Weights of a small GPT-style language model, trained from scratch on English Wikipedia: 55.9M parameters, 769M tokens.
Each number is 200 + 30 x the weight over its row's rms, rounded and kept within 0 to 999. Layers, rows and columns count from 0. The size before them is the row's rms in percent of the matrix's.

# layer 6 MLP down (transposed), 2304x576, rms 0.0355, rows 2282-2303, columns 320-383
097,207,186,209,179,220,184,278,204,244,219,140,214,182,206,163,184,151,198,187,154,197,154,143,138,195,226,233,226,192,258,191,150,169,206,219,292,176,210,215,184,156,240,214,194,164,162,202,187,166,133,218,235,230,169,183,268,198,129,222,178,237,197,192,232
090,189,206,198,227,231,216,185,241,155,152,215,208,144,205,222,223,163,178,223,227,174,195,205,195,213,219,174,246,193,167,237,233,223,218,219,167,222,215,140,159,247,227,166,248,194,151,202,171,224,238,243,145,250,196,257,202,209,202,142,227,191,209,203,213
105,214,243,184,223,158,221,142,155,168,232,176,250,197,204,177,235,210,261,199,188,228,199,135,228,147,187,199,234,179,207,147,251,219,193,209,204,270,220,166,194,195,109,192,183,252,203,216,238,230,182,197,207,148,159,175,142,239,145,197,168,186,228,182,192
106,243,188,215,210,169,199,243,222,261,200,185,211,182,188,246,230,189,209,132,159,204,192,183,211,180,199,194,224,205,201,226,231,246,202,216,216,227,165,237,147,192,179,185,152,191,194,193,179,211,259,210,196,175,208,126,175,237,240,217,167,159,189,230,256
103,194,215,193,229,207,189,119,234,186,184,183,190,233,181,148,211,199,205,204,217,186,143,213,186,208,186,153,197,216,219,159,214,177,212,201,231,221,237,155,252,190,214,164,215,249,196,255,163,212,220,167,152,226,186,244,222,220,219,235,145,218,228,183,245
103,202,214,115,167,139,219,237,199,183,176,217,213,155,172,227,179,221,234,175,162,173,196,218,222,225,184,155,153,206,170,208,214,198,190,213,231,191,226,171,201,173,225,159,215,175,171,209,165,201,233,195,159,194,153,277,133,191,233,214,194,204,178,179,156
096,236,199,188,160,200,153,220,192,274,194,204,227,169,217,181,222,200,198,175,224,211,231,225,202,166,187,231,195,227,185,222,179,225,234,264,191,195,197,239,218,204,152,201,241,182,227,152,222,231,184,188,215,186,205,202,263,192,191,136,150,230,181,196,178
105,215,204,239,154,281,215,197,182,211,154,221,252,241,213,183,196,196,176,193,216,198,180,193,199,214,139,171,158,281,191,182,187,194,213,174,159,185,196,228,182,174,168,199,199,151,208,202,206,231,220,243,224,181,222,202,196,190,181,181,178,199,216,237,199
100,236,185,162,203,218,191,177,176,231,156,228,155,141,243,205,139,174,192,205,210,247,234,183,251,180,158,200,222,199,200,225,213,162,160,139,202,209,224,248,203,222,186,185,166,197,210,193,174,227,179,207,200,246,181,226,232,187,146,190,188,230,230,166,184
104,198,138,225,191,228,239,202,176,183,253,211,272,211,229,242,178,218,250,187,165,167,220,251,152,235,247,210,195,173,129,221,190,192,194,227,227,177,239,205,210,181,185,242,178,195,190,180,181,197,234,159,229,207,213,156,231,223,216,228,177,231,217,196,170
111,214,249,199,187,173,170,249,196,173,221,205,215,224,208,202,232,234,229,174,189,200,207,184,224,171,199,210,226,191,180,150,196,210,204,164,165,184,177,186,152,147,174,222,179,161,239,173,201,149,204,185,187,177,180,225,223,173,202,170,174,128,245,181,197
104,245,223,223,196,152,213,170,167,181,276,162,228,218,237,218,202,199,225,230,226,234,168,167,168,193,214,199,166,193,156,231,151,227,204,203,235,195,216,235,200,194,170,221,235,222,260,218,225,254,190,211,211,201,166,178,195,199,137,257,206,174,221,225,244
102,153,204,216,196,212,225,186,222,134,203,135,229,177,107,191,204,177,190,211,174,223,197,227,138,203,242,187,219,205,158,170,160,159,227,200,192,216,192,169,228,203,184,183,187,223,153,199,237,200,158,173,228,175,155,199,171,212,218,153,270,274,192,189,215
101,223,211,175,207,202,166,178,197,266,149,175,190,250,224,239,156,229,169,188,201,150,243,114,189,179,218,143,195,175,190,180,209,176,129,249,174,166,233,199,235,151,189,211,171,215,260,177,206,230,244,235,148,232,172,161,212,190,173,174,247,185,164,197,210
083,164,181,200,204,226,161,198,163,187,174,207,166,163,227,185,178,211,169,242,156,155,193,194,134,251,203,194,182,258,216,195,248,179,222,188,154,190,182,202,181,227,157,215,209,266,217,195,145,206,215,217,216,215,247,195,173,227,218,201,226,179,206,220,172
102,163,267,206,137,176,144,144,181,195,182,256,218,195,209,210,199,164,200,184,204,214,217,211,218,146,192,179,263,249,205,254,213,185,170,243,217,204,184,187,200,217,276,218,176,213,195,224,175,196,263,214,277,169,222,234,164,245,165,190,208,193,198,224,230
097,186,221,216,220,223,205,230,179,162,194,140,221,219,205,201,244,181,216,170,235,202,214,190,202,203,173,203,205,201,192,275,204,214,248,209,203,212,173,189,205,227,232,185,235,247,198,167,192,209,198,230,200,186,185,237,210,190,246,158,216,195,169,206,248
105,157,206,212,186,232,188,212,199,197,247,189,150,235,257,139,246,245,215,208,165,160,211,188,152,186,197,198,214,208,212,205,183,181,247,182,210,178,180,186,227,183,204,167,203,206,166,213,192,193,178,198,188,203,171,175,185,211,229,148,221,195,177,168,222
097,187,196,176,179,175,221,227,218,184,157,184,188,223,224,225,207,231,194,245,256,253,203,242,182,173,207,195,260,168,211,191,195,181,188,264,182,148,200,249,193,204,216,177,158,146,204,139,230,190,211,279,214,222,183,238,173,68,191,231,165,206,189,223,185
108,178,201,188,234,185,169,172,226,207,193,218,218,212,214,201,158,212,176,235,236,203,205,193,178,266,243,194,147,187,204,167,162,192,231,165,217,212,225,176,193,237,153,188,184,246,170,179,200,169,170,228,179,236,165,184,152,121,221,219,155,177,224,191,175
084,241,236,192,176,193,199,203,193,203,201,155,264,215,245,167,153,189,187,235,217,165,257,207,221,188,212,175,207,252,194,216,167,235,206,179,225,207,208,181,229,230,197,130,207,206,229,207,163,273,243,197,148,189,185,222,246,222,229,228,192,238,178,185,242
102,286,263,165,207,189,224,187,150,231,205,213,218,164,192,245,210,190,221,218,212,222,155,174,217,215,138,217,153,230,222,165,209,190,185,221,180,83,232,224,262,166,239,121,218,185,168,191,170,183,209,196,143,176,201,151,135,173,212,190,193,296,215,192,193
# layer 6 MLP up, 2304x576, rms 0.0409, rows 2283-2303, columns 320-383
091,155,242,194,156,204,185,167,245,232,210,194,200,245,166,284,229,197,167,232,200,247,181,200,190,209,151,196,240,294,241,259,226,162,187,225,157,190,203,160,237,204,193,180,226,198,201,235,171,201,203,185,204,199,148,119,235,254,190,189,193,179,194,209,204
101,250,193,166,212,168,191,205,202,210,137,178,175,210,202,196,222,234,184,173,164,217,196,182,179,230,177,180,266,162,198,224,211,235,231,199,211,211,161,184,214,150,216,198,191,143,161,217,221,220,250,190,163,243,175,196,176,196,187,194,185,191,154,192,120
104,199,214,228,177,252,234,222,222,187,155,217,214,197,201,172,166,203,197,185,205,209,187,159,223,101,207,216,210,193,208,185,224,202,184,236,222,151,188,180,159,168,251,195,211,186,207,212,163,121,184,204,194,161,229,246,181,247,195,180,219,247,255,164,179
100,184,202,193,184,157,223,213,202,141,180,210,223,210,173,185,252,206,204,265,216,207,161,179,196,220,200,232,288,185,193,161,232,176,221,176,196,193,235,161,212,173,241,146,229,216,224,203,209,163,161,191,207,209,190,235,241,222,202,216,222,197,183,172,169
103,197,189,199,207,195,224,186,140,216,155,168,204,182,207,142,204,199,212,176,226,218,192,235,170,221,196,192,191,216,129,247,250,190,219,124,195,174,235,187,208,226,167,209,181,214,195,165,239,200,204,184,221,170,223,198,178,179,269,227,189,230,203,210,178
097,219,190,204,218,213,201,232,197,191,215,171,234,195,153,165,170,220,176,213,183,210,257,207,265,203,170,236,201,213,151,223,200,209,253,268,178,177,203,197,178,209,273,155,164,218,178,212,216,129,202,228,218,235,208,192,244,247,254,184,210,199,155,177,184
104,213,148,177,196,221,174,240,162,193,171,176,303,178,190,212,207,199,194,168,204,206,205,222,157,227,144,183,193,195,191,185,153,222,209,178,217,167,234,189,188,247,200,143,203,263,225,198,196,197,199,194,207,198,192,246,233,208,187,161,194,182,227,175,197
100,244,236,181,226,196,204,187,220,203,188,213,239,195,156,193,202,175,202,198,208,282,221,224,213,158,218,209,215,180,165,236,192,189,202,172,222,226,201,214,158,249,269,227,216,217,225,261,127,165,180,159,215,181,190,184,205,207,202,187,203,163,195,200,208
101,228,215,211,228,214,189,204,262,228,204,181,252,232,164,194,248,199,244,204,214,238,197,164,267,212,167,232,199,228,136,142,170,195,206,222,165,179,221,165,198,203,187,217,208,190,138,198,223,177,181,163,183,234,152,230,223,247,168,189,172,226,201,214,177
106,265,243,237,202,173,218,248,183,200,201,233,213,187,154,206,171,231,189,241,187,227,166,199,229,162,204,193,208,255,160,171,178,193,178,232,207,133,145,168,198,265,228,201,214,178,211,214,221,110,208,194,203,162,164,229,234,205,261,236,162,198,235,224,226
103,197,228,226,178,220,185,181,218,241,157,191,242,196,161,176,206,224,200,210,205,184,230,239,183,205,168,205,222,193,180,264,206,196,187,148,265,192,177,223,181,190,204,241,224,189,174,195,199,149,196,154,167,221,217,252,163,184,208,148,210,185,224,211,194
098,200,221,163,214,189,215,184,218,146,140,213,184,241,239,203,206,147,221,181,238,172,224,139,186,260,139,209,199,271,159,166,213,254,178,168,235,179,217,231,189,243,186,202,213,234,173,208,179,170,222,180,184,246,187,234,212,196,214,228,185,221,182,205,183
096,177,210,217,230,200,243,198,256,175,243,204,222,213,214,179,203,189,182,244,192,197,225,111,210,158,261,180,166,237,162,168,177,228,196,193,196,181,195,189,166,207,204,184,220,161,198,216,158,218,190,203,169,184,186,219,211,227,201,235,219,244,222,196,173
090,189,207,256,219,204,174,186,214,211,217,179,149,216,211,245,219,231,217,117,175,209,177,180,181,162,162,236,193,197,209,178,189,199,184,205,181,231,224,200,173,285,232,237,226,261,190,216,256,163,199,171,216,203,185,198,234,178,205,198,188,143,132,157,184
104,205,161,187,161,275,210,203,215,153,201,158,219,175,199,159,220,220,179,233,209,207,213,165,230,163,184,191,241,239,156,163,198,181,199,175,169,192,215,143,216,194,178,215,193,208,165,167,177,237,204,174,185,204,210,214,149,185,162,165,287,228,204,181,200
096,166,197,173,219,176,230,191,152,223,196,224,182,194,214,210,182,197,194,221,272,264,153,137,256,184,192,246,183,157,207,181,223,209,172,136,202,228,199,237,194,165,211,165,228,237,198,194,195,198,183,161,188,172,211,212,183,182,210,226,288,187,219,195,176
104,174,195,174,206,214,217,167,150,153,179,177,207,180,211,244,200,207,164,239,200,168,187,198,163,177,251,197,236,205,207,245,220,257,237,182,255,237,247,246,185,193,231,245,195,189,179,169,165,203,172,221,204,215,196,230,210,210,209,225,193,274,220,170,193
099,188,245,232,219,165,152,228,194,167,177,189,207,233,208,231,230,218,157,223,244,262,135,196,220,170,275,196,214,195,235,210,160,160,176,183,234,187,192,209,189,152,190,176,186,173,177,175,189,215,184,132,200,204,204,223,202,136,208,166,248,248,187,197,238
105,201,240,220,194,213,196,204,240,167,225,203,205,203,227,245,181,160,203,160,228,140,198,203,189,214,207,207,178,255,215,199,154,241,243,173,165,193,240,158,240,227,208,168,193,219,156,205,224,165,318,214,185,245,185,197,179,168,243,190,235,179,231,247,184
089,216,192,227,223,178,170,229,190,158,177,200,203,202,161,159,180,171,201,171,219,171,191,234,179,174,226,234,231,172,177,198,234,206,203,237,243,209,259,263,196,195,205,221,190,241,190,243,205,162,220,176,217,191,201,186,132,190,189,169,204,192,175,142,148
102,211,218,182,198,216,192,185,187,237,195,142,197,141,187,166,219,206,164,239,196,207,220,193,167,172,207,235,200,249,143,200,197,198,233,183,184,174,244,205,163,194,166,187,216,190,195,210,227,149,175,197,184,210,216,160,180,286,206,163,217,183,205,184,189